Weights of a small GPT-style language model, trained from scratch on English Wikipedia.
Architecture: rotary positions, untied embeddings, attention and MLP in parallel.
Training: 150M tokens, 5031 steps.
Each number is 500 + 40 x the weight over its row's rms, rounded and kept within 0 to 999. Layers, rows and columns count from 0. Numbers have three digits each. The size before them is the row's rms in percent of the matrix's.

# layer 2 MLP up, 512x128, rms 0.114, rows 274-328, columns 0-127
102:513522466520430466525562439446571488474462520495550485499559495431518517511495584504520493523442506568516444516469531510542511521543513368473476489445482510485543423477409534435520407493553504546523509503511499505565498507457475455536447499484524483521450470526601522474522539474476480514491491463529546492493517475437414559514520518502515423499587514517502488480465488530484514421546
106:488528483551527450500454490543594547484582525479491425533503433492519548509463542496430506470548511523445516491545508434458488545521514460520491478485528526465531483427462518538515547430441498434496482468446513535571595585534532471514495498509533482432442461536433467542497525478459535474484464509471545454467442523500497491560499458467527499572487522478612497539504427495547482525470
100:537481433480536554544456457479571494507573430449445529438495450503538514532451496494531505520588528487581550562543480526456483415567452540510498583471510481487465521515513470509549449503483470511452431525529435469477475456519422468432481500482515546472478474456478538499453490518511496497529508499534485513449505605455504577512463478530454592502441510537471485520547540530516453536505
105:452549525488477504517434560472455491480431565562493529513550426505582519437582534472535460598546527463495569505445480538492444530526472473592510473494457492520460446569558478466444437511454530529510532431579516537536465456458503509408528512495443519458460549507457546534517501534485476435501501478534500467492510514497519474480467517457471568433531520508501539464518510469456515498503
091:419511505511483498448526475551520480515536469527574535506493481578483480545454463550505469413525624523542514529482528550510477494449456482405477506503482435484450481492485536479507537447447495490493451446522548497464504542493427537562541503575470547597472478489491456469416455454534501544502491501560585441533486443498505453487502523538495573543520560550513484544513485489472499508523
095:499505530549551439520545547558450448497495507485461508529441517507571476525535500440524494498474554399462536467534554562472490486514449452471511538442568471432426501560512520463534439440549490495499476557510515452488518584486478509512496546488499511563487467490569478490509487476457529519449515491553479499514514535511512454529425389473465502413472453575549526492515443460487574499465
101:480515493501528570526491508502493487519526543479532519512506487527576513508502492563463526480447481546536560467465478467497456469498510478475557496550494424469535435534518562546542435480529518544424433458544498500481497531422510455463542519475495596455412508480534524515460472522521552486524432554472446469563451416445524485420542526474568588471535505470566520466492419464495526538508
099:498448510519483540550501485497471469529508528463508463532522461463480426557519468466513519650568523517569466527455515462579495495543465502530415501531564425490510482549590510470497578508496475497476535432565520484434471529473489528507490487445511454532501578450516471538482487452442476496510487507480529436434509516427506514528449493515491454531552514411554486561529523459532514479505
101:514537475514417514495481496512487476475506483435538507574501483487554510473509467464562446509479472524498468485504477505525495498509541478599553513420502492509488459564478503560439547468449525571482534436545459491555484462470551486448536455439500541524469518554519535519562462543469492427429471465573502458477435529444524437450485444534516455500486506470581536537535526474593491592477
094:515508447503459531497545482505512533583569570486579483501464481516497553502482506549492528539483491568489494539455458505523515524533609472484481529442480463573518557457504480478473564529439534529448419504468482576520479510510552585482492426478570524468512533489496497512476544433467527480436491449473453457551510519464460480507411450497385452487457480505449483478554490501465517503541
096:509527516471496438542504478554580523490500550457431456527473514482540449454521496516497544505476526455482498366471427559487459452504487538545490524497490443474456427479557488570525497552479520555551480488447555428569472561477468483457545496534456468486537485516534495473526509462468531516545468501487426515552596462540558476547466461501489495473429496573509481540584486540488507523520
103:472516436493520454474452459492505516558578418514473548585470517573507492462528546540529518530465509486453543469456543452400410510494485414461488470563564513533566487496453617501489481516450460485488480513590493533529527558569443505504508493494545507471492481446530534510527479503530489452428505502493508537462550471531468480545463475433442481473528462503504488470515470438546504474533
096:496422422489479584550425512484491504530544433468508471508472473555453453582501574438513499524556539400523530552494540483485507496477486478545527488539593593503485575452494478493445469433470492553553426522506509555504467551427497541448513515530507542525463512494508475522419493508533512516481515464521479454518478475489530509504570523445509543428512537487466484498539473567500526521449
096:509535482480488437536539491483489543562524565449534470534452587492563498513524527449434575486446424516462524490540571501558449470464478528543534463460498443614483474583519502487524474486486486551511521483496497531540460507492542453544500488527531512454478491538553409419489512528457531453443466476507561480517523488497458514564432499475503457562554482409563498466470479505471482470491
093:474485445513456444537508441488477488453488538482539487546556545572467514470498545495439530545465535490515445424524520499517494509494512573548500493540397541495518530553479502572464469467436437531498495471416491558541591535534519523484455493507504524463513501469469495536393546512488528468543541462508575575435531548478450523531517505501526488562524482444431467511528473545495435438534
102:478523587534495447576542558468504441538561496500525554495477504490514492463471534462523509436575529454519472465507524483456458453509482495465483511528503482524482494553493508440480484489443562538456457489539547499545525508494559469587554435493523482520484531536518496581418421488495439524458429449449517435465484435411492508499441561519508558561511456457545522478506580481537514516543
096:444500488488496539532502471508477641538504477432577510485485461526497436507511446555458527502573471514503471593417502595442428510476505526535454576504494530528495464456528503475532485519486523475489524501573517398507514494489549535437529551426519520519505439501520481586469485475493499504494491528465456483548464518487594519438483478457501429442486484478535478540539497489479455503490
098:500542547544522461445437463494546572545526411464504548496536488540496525570493532526512512487548517486560495535465476476495507473509526528453519537467479511525412513579448434496428494465464503495484485590428501508507569480554417522490529460511487452443403570570491475463460547552527541423521491488499488547504464457548572502514495460473504495485472542442518473460517523470477461482575
100:499479531494480570466570477530423531489511552532509512451540518523464399462517456453521502448521491563468562404497481498444484510455480534501433474566545502489416528534494424474480485468536528447527551470528508498581430600513476548537537504491488539499489492512504485452442510491487556557466492532437554476576466495501534502459510419481485476473489508573497485506459467576436523521503
095:490566480483598503557498477450502519477521441515549436498495464496448529501455566558506488483428485471502552438546478479467494526594505491475512490486560543455459459474457428551483454514538506489446521448450455465492532475502518527532499536573515538509468472552554490343539422492509470437511515541468538532461512499497568508513566476547512574473535514492487479510473496545468482440496
101:479480462547518486469472457536504489487482477495398529406520508518525507482525481452435527576424500547462511461514482486525456496528553464497490536503562494489537459476496564465502541485498520521484428513522450584628462541535591566520538488486536569473470451462505566503430466540464452515567451450561526508527513519463546517486519492533513447448443523451521541484513507502441541452516
107:525466509463512556514544451505452432461453528427543580487459519497517533495508522469510484492470502508543521557505431505492530527430442470487506524435492523542444461505440457495531550503500569577576452520567482564535488452598504548516402526500469543442474412526543561458523520473476501503473430522528443483496510532501443538481562520501514462545462482511503470521537464565530440480540
100:463518417500504525376536526514463492459530500507556524504458503439466504498525516595544445476500470505469515553541604525523501488558453443506431555442482525537517511452443474506432494488400487484519526515519507483504538524512523535574408467550440514565464499544487529534486525504430536524575490529545505488454498537486464536440456483493444443496525507463510551516538455526502441484527
096:498597530487462565519473491507493485469475535538556528537557522532481467514541498519522590485545557538442566470431564450423470525524479469485417502489542563472484563488514445482497439485392520542477458466515537521484543437552490427500524532532483489513517464532529425523467462466443465528526546481496495490454536438523466500564484553461557564468458541470491487454501490506577481482483
106:456468481557519497520500442578525489507451571600497480515481421531498545516500488422556497515553478539506478474538444486479548509495488478481448503499473490520507453521517451503452494489405542449545470519432458542498583507495568493536425538582422534477511536533441500541451462491499503491462440470520486500478577460472538503489449565488455487491497489533505522532616530541519540441458
103:529512419472457456501469447553499484535480549418501499509510455503521470450467554523480555499419488516564466457376577427488502475468507545476473498481502517502477517564557503462527492524560428492543522489497422500500517510466530506480531456589469542469487516509522445492469553511474541523573508540610532443532457614512444489509516459492508522525513438498539532501541474461514513476510
110:355454489505421554441466460461560515526462447588519460517538493515561540536566531534471467566488447565546482559473530530499513481512503471547405536483471549515482475464506464504567525491532451470515446485464498587527501508439509447479491491478544532539502553493521480472510556485470510503521499409537460522454531479538509480506535556451485476536470532501467541414463498518509470447490
105:490458496439485501542541558503486456477520508511433461470496522485473542601494479521473523464459478496515576497499517404501452462457528637507442516478563516479501480528466513535596533447481461466526473546508533590479435470456489450475551519467509506439505454559551495535457494481492526497507541508486415449484512492483477517500567561528539531549463502553455440541569477507546474549482
096:527490424520453491467488479564473505449538510430502514450487527463556447449587499455556533473487478486479501573540522457481468471492561506489508521463592552571472555561461429518523502506477508556478419432492519506530527562481434469482472493589546475501514467480511574471477556535544497445477485475517470492546494495501405550507500507516490508511584432502555480507565459453491466469553
106:555512482515489553523503437489519530528577441477500468500489484485513501528532519529579441516453535490506544522531535504511507519419488480497480498542509491515537502534410518460448477458451394505445521534506534486506515476507477419494456464534574535474463532495521561466476469483571424488530513538558486518456518519470477507548428448480576437477457620516436547454527611523486512493524
099:454541527536482526498610485468455496439506512555463443485496504512502485530474548419450504497511532612485495434497523533527540519544455540459444467487538486437558498541544531491561517513522502478612497528523442521546441485524471442502491500530516561469442442489506513444481483506514536531478521492387500487480598441523546499486436473443536470485537457546511517492470473477477462549436
102:412592477474463459464543446453471539468516510533515457543464535473526524562532411490523510537492490523530518550458508456500525469477530502494485477452457478521462521471476546515474522482576524523481532479406496546458443521474439470509523508479483444562474460535540484461532488534457561571507495504469533503551442479566494399514501482558580589422415485537515504457535515541486530456524
093:479477446489506551506525516593408501491474538513499570510475506514495532451496494467495515453553520510516455495534388537502526516456442523522446446496426458431425508493412511453532549465509449513537485487459548543599417521478473490461516544535502474509499536485485472501568459520426533523454503531458497497509542467496507450511460516515533467483497485569520499558535525550549546617536
092:506475539441557428442409568500469513472549558460405471579507585493489459519573506486549455531496443453518508501490520492492501527604560515434514475490546475499533500549546492489534494444524529530594465547561492551450495543428509502486456466510548478474450514449455497508560499518476488504486547485485463457509471495496475468523474502485517486466447426458508483553552496538456499536582
092:529496473516554528471476481448495492524446586474521538526491538473492463587575521505484549544565511550556405452519543471448435487571481504503491518450494391501445499487500482540513472452547554499493417479528489512504494505433505537469540536499479504464485488537492503450527478523582452528469536546447452520415538501485416577550454549526520523490553501557479449455499483460497529458534
097:494406555495556517469522426582556512525526488473461437504529455509444550435487543477510464487538506525577495481567428543525482506477478506504489540446454454561570501527513487431450549600518456505512513559526488419553539511480494508543461578499505499501459504490530515476522517473420463479426420464506545462458508498415504456535517471502461493477525455501532543524495494516480541508577
105:503524425551557479483549480494476508488499546485487557561481477501530547548522447526457540438412512484504407515465490499442508520497437441490545513428516470494533453473518452560516603482399552459419546509487509431521568482561453495499547483516486476565422541535527541494546470466448507526517465516487520458541520454465498451533495576507539551490498485539511485560500453458543516503488
100:596464471493474548574566474475456551534545532551460476572468477531488514515448551509476456513461437483494446517443527449457515486507557558484500520548516502484580469518488418360484496502525478466522582522501513527545538440479530483488471476507525505490439507446519529494475521540480494577462469492552392468517494504470488510438495457445499525539482407471538470526478503498552508471467
092:494476551491486452594521469506536535473530580492509538513512494551539517533493527505476581483529513501504501462487469490563509529496424535563522562536559538475480566491484486470568476560451584556438425471529492472543459426476481396498542437445449463526456534533509544460582493468487543503450490512515532500462434544483474502530477437455507496507577512473473483451542552478471510440515
105:416494474488524491473481471572430548522531575388504529552510549463473433450525454476568515446478577564542488504460457456405437518507515561470486425430511541443524484543470460536549494525468536478551525493540585517513479477481410519534473525572554502495521464565494506453502466483534500562500541531492506507531516472539500480521476464525457496517545469458462503509494466554506495546500
094:454492479505508530476543446538449562485475435555508513482478525503483488427532525559498537449543554464554506474526502542462488487558424383494449528480529580510529472523542489518520521490434511515495529486517484527527517502483511485581495531502423564478467563473404467430524508556464506567528467542432525537504536510477490470496487537517547534521535494390436565473549481487508467566443
104:465545546506475525579501475439513500525505526442473545532483445468525418486530454519581532481531532514558497525470488498582502420550434477503477493471427454531475460494514469530479483530549584468417489453469563528481471494494453467531515469483495557449488491557504559553447540478532514534511559560513452486566449482475410461521573494558475484506510467475562541470554547461480514455540
089:505548547427499494502522557528517506537532543540448532561489529522498493422553456545516521525449531519452582483503481502482450528543514527514499466549472488462435469509544584501505475474439591499464408491513513496456472490557420490498438437487538475501539468532539411512503482444477472590544543526487570439460455552477447504469488528455477501506472430522456520564522568492492484534456
112:562519547517453486475449522530504517442507561433558514517526516464580465527565598489479474478483596601478447505455465530551507437546549488524495477507519524486467481527493586488486447565507500452471470465510562535466541499520491496436481472446544509434468500530523534449528553473378459499475501495518569442526456507458486463557508497496506490514479544458564442518524525504519542456507
105:494496490525504533442495533543523519534523509427536480496489489485421470490500573478601477486539518509461533545443435561574522513517521489594535588474521519454483472461490389522464545497469472474444450505530500510542488540486499482513431473438498559551556521491519488489423555486507581478532539530424458486456516551493504452550486457544471436471488439489526525474472495515445573469469
100:484486477463542464476520427488516532482497440480539530525507595457507476495500519494497531522462507502489548545507514550453512451493407420507524564456505457445549530576457458526535548561593457427477514501457566462524509551564573520542443485454497434469522481500531575539503485450458539477536466545577548417525480505526456519455486473519513561459468444516517516503461493468457483453517
110:547535525514483477529506477469464460493485541480473543489486488431526554480510525479505550511509440569530463444395456503519458402518502527561437504491496476562500524503451513480414459491555492506525582436482502487504507531478489480534556519501545513440582457507481485512503513474513567497526599468482529460429462519507533450443484423601510452488556422539534484560527497529499492552551
098:451522540492537427578482505474502473508532428475450444451540547456531529449496520571489511500474508457510509478571546557500455482558563494534469520453503534507596464442486488487504545574473559524512453537502515525508471464544498508497497474560430493508481539488551535515515426463481427496554516412436445465520455484501521487456410454492466534472450515544515552481526533590529432475494
100:436493435557551534505506501500471485494465472519476445558530547504547449524539424478511556494530503520499537485564611501442491510549481432441468478498486496516496470463535483541505511456490449447556416467443486472453542441442448454530526523528522463423456504493506507543501514530500457500442433508472529595428497513538512566513499485498536455463475483533535450453562509462519584537567
099:508545512598504531521559532485488518486522485494477500580463460524502471526470504514495530393576459531522473526556448487492513450477466489548433473495454429543518494479454521527507553417523492501514470497500521521481482474446487456579594550446458534503422458517476493516489479500465498457519436538459405534489542489486548541493477476557458508521571521537574466504507446576570460434501
106:493492370529511467534491547547548448364515544575458493550515496505563520502521516491562533509531561506497527440479526533445461499516505452431516567518524507439431476539449499519565483512468542517513467483516460525545504550467480475494544448511470502455496522540509503510572452494475524481400462550542515517459451524487458519489461524506489547440531560477447534453503535465441473569486
100:548538511451540542509563499441455470518529557446529458546507518516543474481508491481514459535470496460462458457474579502496482446487506450523548484531539522507453509429467443425572510558608486546563512504568453543504529451486482467519476479547502540539531497519439483466468570506546463464529434598503464451511524461527504485480475537437428436461429512557551469519485521448509549496513
093:505498522524541549569494538453483481586540497495541422506521548512449484598552556442493487467517462500528455546470465469491452558464526482548457535594574541540521528517481518475462469497466436563503509497456486504442494544524534529519577481516475480526477510456512476463503503477489467390435447512433447479541546503460511386408538469432513479496486508541505505484515516498545510536489
093:476559486421596496424444512466442454491464468493440471493535486542543477451465480550471537514536446477446510485477576522429563500480502472569498447535503490550529489490512584427477530498505521526507498532510482518505471461572483527503469448476523589494501426538472541492476487511487496469502488509478599489439512527565508570459544551519524505522612477491565451474495576505494507518454
095:462509535484544488493533525533509471494512492507443500567436545539472558464468471522535465495478472480450450515488522522479374494506468441492484481568553451514492450534513545490537516499512565476534473468441538511525448529495494442444499511411465471564460524433510579458529604499565468531549484508586485508487567491463543477483482489451603557516451495484532534463544513493579486491458
# layer 2 MLP down (transposed), 512x128, rms 0.031, rows 274-327, columns 0-127
098:644445555495488553499529589485479492523502406441423511538564474422501508537505417505499501467511520490543470493493509535521505563446447496494439504467516505583535448478508545573519532505526481492480480507515565447450502440533513478499502491509458377514504541488511509511501520431523479464517510422528448536533553501464511462451487508521517543477518535513484468464536517496546545505416
106:471517457498398534484499525474485561467508505529478504521444455472501530469467553475540443546544516516467572469481537434456470451537506485509486436490543544502430464529534539576560532492466565492466506508451493430430461494506436463480435536475473523542475534501530531544461476586515459525549554544539470517552490529544497475411466482527603502480499530385501532542518511491533476539522
103:478529506481515455469581539434477499500433541422501490515501466451528474470491458438454469433518448506479481504490518524510478465510480499490471514579546490492422491550465526556558457511527537571464539515505558479511497476488534520499557521456475399510500523505480563476623473522431616503539456556541410502475545497579502532533543540485479476506500524509451550469484488505512533426474
098:454487530470469505478531505514503485403519505497575503482494488495492548454548520470549407488480499533551503446472467435401559450513497500536470495485452487538557530531528471469421523493496502509495565523545491488548487512457502459566521535565502631546506506494488507513496496494466514458452472399454526502472527486406496477511483474483411579549507547518487517498506475510543547611525
086:579505468468488423467494497477497504534469483486499562528468485456428527541518509476458436504516432450418506500536496487552466486528458522518555505519479536550448500532544442508524457557402508485490495533511513551492456600496547452554531472464459414577550555508424559485542529527492548505446476514528486491497538604487474473562509556519479550437496517458455506511507496517444543440506
102:531463482449482533508514414472496523496556535418500574525488512400562489473448463587523450503492452478517495479496445571452543524411503494464538484511499535536450506507517485506508501542584496513539467415524521541480422488513566524534502489546500446477400512452485538448544475501568491438502503543505492448539580538613499519498478482494499506501469485486464501458521528544530523558472
109:478508475578551497553568467525513532438490532468492539535517519488512527515454544543437456537473506513497541410533459433471502516563447469487565511503513557463418484432515485491559491491451534526449468539473467512488497587523487418412502484540531508453473532496511463508489490526562534562464511478476430566475533464441494513485547563434410513499561460479489549471526559540485507547468
095:443479529486512547501476514536522519456466480514423532457517495432569545423518515447522509480555463445411519512508461450509445549510520581509554498463475563459519510437529501474535502506539463513548592476522545555538485492454492512495495486488388477575545431549557516499438577471504536531498487497411491516577516458519509490464550498521451525534535484475528487450423507544471472518474
103:416471533441491550517408514459480508477504513519551469547447445448604451530508466444475515458461521551530497469501470523549501511518545472432503537498496447529494528519551568477455515528479548538455522513453534518543566499561505403459506535536503478561436530467486511506481505545482519449463444518476525586496439496540493438445590496496487504545456517509503504549485477522502573409524
094:542533534462509520528509493391494520457493549515480549432436463404473508506484460470498495540516518510536487504471537475483580536524524570486415517536497494467436550533470441587497455515503471573509544480588470511522540522507434488503472514495516492496423490483509525570496539518529443488460601465575497504560405504455467427497503461495427511469523463562488492530530510532492547499485
115:517512522543490511507526509535462397591510500400496474515488535479527438467468580480495499435486506545432518481602440511505504470483470490363573480459548461451409468501499446571504467486510553536506486489513527519467494495536510428520494534464522462595495487500461417506471471549559501569480438484521486499484504517550537534505510522487510586513523525498482462518496540493507514530526
103:495480450437479469479588463444500576493461506541515447473522492536468470474511537463398517511423524520509500540490573551466478509496482512444509562459552470467493449513494493551456542528494509518465503422503514525519513493556574520564505558538513515592542507475489467480469485494474494473456378483463460578525450522530557467484525530514498424535471494577469515592528449535539484518469
095:577522548529454492477460464473474398543571506521488504453464523473486488488535563527491501462524467525467441557464527509598514483488497519401492508523448484514491445449470530479522442568482499431572498549544435468491438414519492563503464529487461509552529536482499535482540506479528549501560514543557511534514549516511522488587511541440525430481505487480517502473433410475488560459513
093:471532564464501509499499478485528499460480456572463400538456572435416509487476422519580569474490423518478491499511536474530515504476464475507539514539490395468511514584459438560481546516499492493420527531487425538472518568611479495484573501518499491494484533512532441482539458462518467475451553522496497500549528489520549458532525507434543515456510521485533445547519500466543477539502
097:459507543459481543456482485496443458500512499448550478504440431424473617489494477521517475481583480473547523444479456521472493461514635529471503539465520512490499504532482513551480489511539509528464561524567511487505450498518544514480530509483503575464520513593404520507522478499502515527484499516477442515557518553517480460445485577526469505419506443535581456478451502582468466466458
100:502538450500487533470440511527478567532442435495463435517549514440435476535467531511557474468477485451563501435489479525459504510536438545512474597548470509584510490511549547426444463534495493455553433576479555534501514445527526504410489535449516451535515483448502501471528465508539482527490574468494529498490485486456445462569497555514534488494499505486585491548437502569551549494475
099:472518448502503533425531536506479482545416586515482513489495546487535396520473495551463498485451481393594490509544538486499554594510492473520495492552522501533461508508461473495471490434518560471507524535557501530564480607480502497465505471442532480493539536575474466485541484470500536423456468509428462455483501546474495479544486430470527547482460503479546459501564511561537527442488
096:481524544476461490475534484422558529447490569494468489463464472602502566434442523475524494435481538529491565522486481562495551578533502545453470509515441464494478566487505502581520524504424507516549526520518558424500449528463547558505494483555519457546423415466492505478458519498493600502558522474509413494476497453443496473439510468505534561494537440488511512534511486478484527481488
094:528456543441532490464447428474567473417494459543471513550506477468404498537442485509513461408517499550454530526466557494502453496575462535491423491519498493489493483503522552511493498463504568504472485465509447442532514544545521529506559571486477562497576499517544583575495560506492425497524490486415528527475418537535500563499479491497518485454514525531542530471563542508470460441468
083:463515501621433573475539487500480423475448500515418527512526537506486468474553464491483475519513492489508481546563432471462470518486502472517487509527465524454496435571469500483490515430537488523488453544564485535489503460489466443517553515443501506536512547514538497530532530513476504600460538544517486522575515612396494440502508549445551516470461460547459439432497537526528499465539
102:473470578462442451533502543508407435540498494424484521494554558544504510531454533541503509613445513509458510429521525484481470493466481449505571505524524507510561484544518571498465559459462492469488514496473432481544451479462549456510514536515524529480529555571514500591487510507424473412457525484540444439499560501557486517512552497425509442493449547521506500460493540527492456465502
111:483522433532507545502536491574497510566453395520562538496541450482527517524482441535540421515490503505527493526522551498547487533564473473556559495526487518484514503471563455411525503445499456521471501426503494484469448410515481555456592523482512426522509495503471459394513464498489429520480561515540501462502412552484553456503530478500500530439509550530551518471456542545466464502514
098:485448535544487487517490453482519523527579496477482542508415445528520520571493531535474514509548498490448471459537439475516412520497457513512517538499511498494516489520607536425585469493525474428433544493572424539479476495574533455498547484535488477391586552451515573498471483496540486491480465489461451484452520509563539521541540520500541515513467541430455542446460499494470522463486
098:503462502485503384445493499563493506506532518459462454497495493426491499434450557552483412563507511564484514456563505549526454466520529518469554488503516527537556504516510492482551570541519474491517530470475401503492460533469463594472448462542449487458470470503502478515442553529503571542500524505574474531517484543443473421455564443537560441504533479478501513516476496601479510513488
106:458486491432475485543586497483500434471482472462533508517468529483496508475463536547534506616503514556458522468475517453573464520532540507453480410466548528472506522534476523457546486550538518499509512463539513486423502468488496545489438476455529426548490497533558444502538531505455571513520453516514459599546489441376499467457455488454535522498548485525593515536494475512498517436538
099:489475522479409459459496511505518574432494463531494536499537537417504537442528523482402430496471554502472492513492511470495595502508451473554579464486525534481509447524519506485544506455600474488462514507498457511517494464556445495583536470512492485512555451504538432522545540503531454554509485496533549515435547485514522492505525524524552570482540510471462464541529391450513400495473
103:582501508422505475519447464464502436483501531529476429462538536454512424473493492539553519491488470516536530469546459514485539625529545520465474453454497400505538480443496477505480528521481500472554499513540467594445486443534515545538555506538475476504531420488508565538506543487504520496556485479544545475510450556562488416555510504465453542533491459439479493481575510482461485558446
095:471508520502505550416399487439529561496499499555547494435537484448471517481469463481502466458489520541523503487499561597490591516551528490525516629513433518529539498483556455467493486511557478443505511553411500493485437535489513531510499488477513554534478571462438472505503453523565500506485552440510516433478445501509459453491447519493497565486510479465569472479424512488566506521479
101:482514471485444517449500547467511501478546483496469528503584475503477495477473550516472522469476536538497434512520529513502467519451499535445498424459521499565533500524513556518499433486431460619411481487489466543494510536525475499459497564570536531502443540375548503548515508475527521449581531502465547486446433516520523456504489434443536544534531529524473448589503483471565466451533
101:476541511410471470460502523478496484495472556518467450464549403449478553487447550450487478482554481532530527493537492490484568543474495499495516481505504443423456507395495500530559421563534589539473507556492436558503471562511437487485495505551495502492504519555458467518480506530501555485565504469574546581561476506542446473471530498452465552500498499555550468536463445533429492479515
106:496497496537466463474454512524489491435464482534532466557406489542509510501528514485533482430493491526570459570443507444494473410552538462426483547496504516531477527491505531507541541510504514539496472492494481493476483527496535559533519459581514529451523447533426486484501573519567506535529443501484516507596585488551472475421463525600408441528481560534426528471480477508518470471451
104:457501434504496565533535522536524538506521464508487516470497407463509552450494526478498481526483492484567469555531484473501559575496516467535565470484427537435553564484486523509467505504509515488463462529578548453505515475524487512512536519378464520424496542517524511438515440512515494408443538524427549461502515450489549565499454395496460498496596492455519523494559477538467487531527
103:509438532537550502429461489546562432553460443484533543481463488505539543478453518504537479454428492511481463501492460527559545426542470561523506461470511444496437476470485465474554589506548506537507508535546425462542432574499535466582543532496411506505498514471489547523492486484512480515470596483449494500528473477457531429458525538539445541492456521531496530456545546571496458481543
088:530416527570506509519505415490474495449501461553487513524457470517505537432625514486415509494492489504496454488525474424536530536502537435537486539543491552571479497500492538478486553474526481485496541479479520441512433431597466482494506448479535495474510543528470514493515563525534472487401490530491439520455552456471512562497522552493557538558494509488480408496481502535507584521430
094:479499540411451480489568451536485447535472513475455465446569466496515445559417447551498502513484517538454453464538475535525563518525503442549501492507517482490479472547513501485466501513534410506467479501531503533534551484533561497580522474540554472559564565470561505512467516412526519483509493518576471483478498565471548440445528562494468460520416573531517467508472442435455540492519
098:497481463586440512519491535430498546535534443516526507487457487529469464584544504468543494534490486505536519553466543492489491461540458523550478474495444589506524459477505460447555475436497505504508530469483533568492482428482490443419567575511561508528527526452522466534481454400538570531472555433503470526532543546527430506475460479465510543505475475500460495453504475567415509575477
103:516457530524510569443503489489527417464520528484556540479478497532510495541466516550478523569463500480484504442528521421452510491518484512578558518493556454547543517460506488442428459450462486446591495588519451518481489512521595461537509544511530486571496480440514495452492533507461512482359511476503471491520497499561479522538505442408519462556482479501510512505504548492468502580434
099:460469535512483514488492510460546421515478424499554507482441458418450529506503521473548535486531558506493577508556542442560435531500508492529567576503500509418523500530492503441442482500536457559462499462512494499428419464505502459520445490527459488555526457448488425520569478474506527526477555527613489544483563550534497536528427510516501500434488465465461536534492553544498538484541
093:466461565535466521372428462475513528518529525465472478507509483536450452533475526536448477436494509489531491535457550442486488480610481599489482555551490448547555461555565477491450530504444529536451524552493442466516465518504463484436502463527497561505497583454483543528527556535529481561502528512562526543520454493500503410546484470442502498502484456517537533488511518496453501427508
099:539480554543497439465539454523488568514494486505487509444496482557531549551486551481482543523545455516506550501505526524480490449450482497576504581506553412517490502504558553429488503399433578484474499468503555475512526511516508467510604510443472466525495381505526523524494476434444480490504440486507488499516502479495502523522524506531533511540385523438446469460490527549419551521512
093:528512427473498384480509532514543483483468462516524439529491495513515490523516429433452506563450490615468542523514487487543511576422508560478513501527466469486519518498529543506467544538520523497474498523542510434527469470431573514498438453487499454512550482486530472492516586549518569482450503463382497463527486498430526532513516545478480519546488479533451603567461496506521493460471
117:508534519456513456522486527535546498408527570465516538446571460461486499554452521525578526526560449522487525524496442456481394489470473507377461480517504520501513467522505506546569515547542548548440544435494512455492504539493447410521478539525471390491506466553465514451524542490479479486476575456455477494511497524517451526507534538496458498520553521522479583452527461513540497484530
106:522498465506571500442507475539507519511545519448521486479454519505513548585437503484459529522539469504474456497475562428497542445486475445507474503483504509545527523491525431541445483481548454548520568489497548421524510433486401518512441480605463488507509520517405556523526552515530494503402447507525505437438521485516534473560476520541554493527508577516469529432584505510449472495496
107:513491506407455471506525484500432556513510522477470431522488493482395442474499442444409502509462547583400521481567539520508480521514564477493492518469466478570484594538539543529511529550506516457499580552461521466532482480447496526535492494474503491539556587447523510439444523534441476520465438539457480551526536473456529523557487556443500492531556470494536483473485499506474508529509
098:531533451485448445558563458497436481457508536468548513470467472521451611480484470493511480574447512465519511496508529546490415540497478535465498467493469530489524490471575565520502555454505491488613500497544464525520422510486476538403484557525501520477543484530506464483550472439567440518534535494474506526518437424508469503518522501498524516493557526423502538537481571485420504510414
097:523558554449514465502514550483495482433448569508524537507456553517511476510410506552482407522566538456473507477544514502473579455491469483520493552572492524490523483477493480518511558428483467456500551397567516446524439482431488564460446497536517471478501472447576563489531475487463562490533477506469527452485434556543519538472510506514418478520465509508446521462586500528504517551509
108:467462500464487474480441558468573561580543532485484513544536442493554539452508473482475534594487538501515522504459440447470484505509438483486480525532481394487540509407497550524508421520575461510499548496479560513526476446532497519545595457456467494457547541505528463516538501457497489511556530515491494506547477439502475518500525417505478520438453466461556483601495521487539426507517
096:543412498554502591520499501440506454450552479490489529524497544461527452448531496523506495534544548494517572469484569511536515529459508504471495466588464425472517474539509542488489508503483515573498592489458487576549469500502430454555522457467432506535504473533485508452540499529491490590474438500524550491466536558580493512544486488523491455518419413473457440483457440464462507453511
098:484548571477513498478462480480503576458472550533499438448507462483461499535474493527471486463526423447565440532494511549527487503458521547562526497626557583478485504483518460494471458542516540484498517461527520503486458553514509515476547479490468532517518525451473571456535513400514526519594456462481539470547451493500585493493392572488491491487456472518420494523439527456468531479509
105:475505540464563491495551524500546526482475513477481455534448521481498532529561600508548457476502536541533461464447528488479490481476510532536561425449437435472509536529520439478554461520550443412499496525502533498439455520486390497518563471562549497566482464497566465521496488496518427540437493523486521564506498408506477491492498509543461475427574465501494498589467522557462523474522
102:501588525523429514572527561558448527413581539500470514487515528558453512481485587443515434494484460541458501482516461445450504484459487510489488512566409512536488465457561490463474435469487479538474487525507482465542533495486461408503488490513493464521488544563489550434446571491508583465493483508529532497572496416511528487535508494435479505575508555449517476502480530535558462490516
113:452513476490572495495529450491505555406520584427547576492512476473509451459427506572460523533448529530554464505468507499493529470471506569542546577471509521546490529505534460498502480510474503520558532536538492462490541499506529527459559471451486444460445564440479562442529560460480494530469435452593473468537587510542440418444498497483482492516525490515469503495525437491452497537473
107:476496467498490514558497491525482499552552476438443534463503528534577510526611520496458484523555507545466491565477568506477528429496445522480513503580561512508537624504527464534458547502454413492518488492480475570477511512406507470504517494492551469545469466515480475446475540399504537463495496496457450533488533415527485537471476551544523514458440446479488525472487522526458530421481
095:541416501561456542507552488423575497585467521526573501467479445467446483493500574501460531520456555469584524473558486478563526501487468492508533491479456537429503582521502447552503447485482399457523526498532495491486501574563447488492532498536526409449456543460457428518510493500535502486500540519514451506466533538494425430573485551509509502505524461459445498532524496485500503475523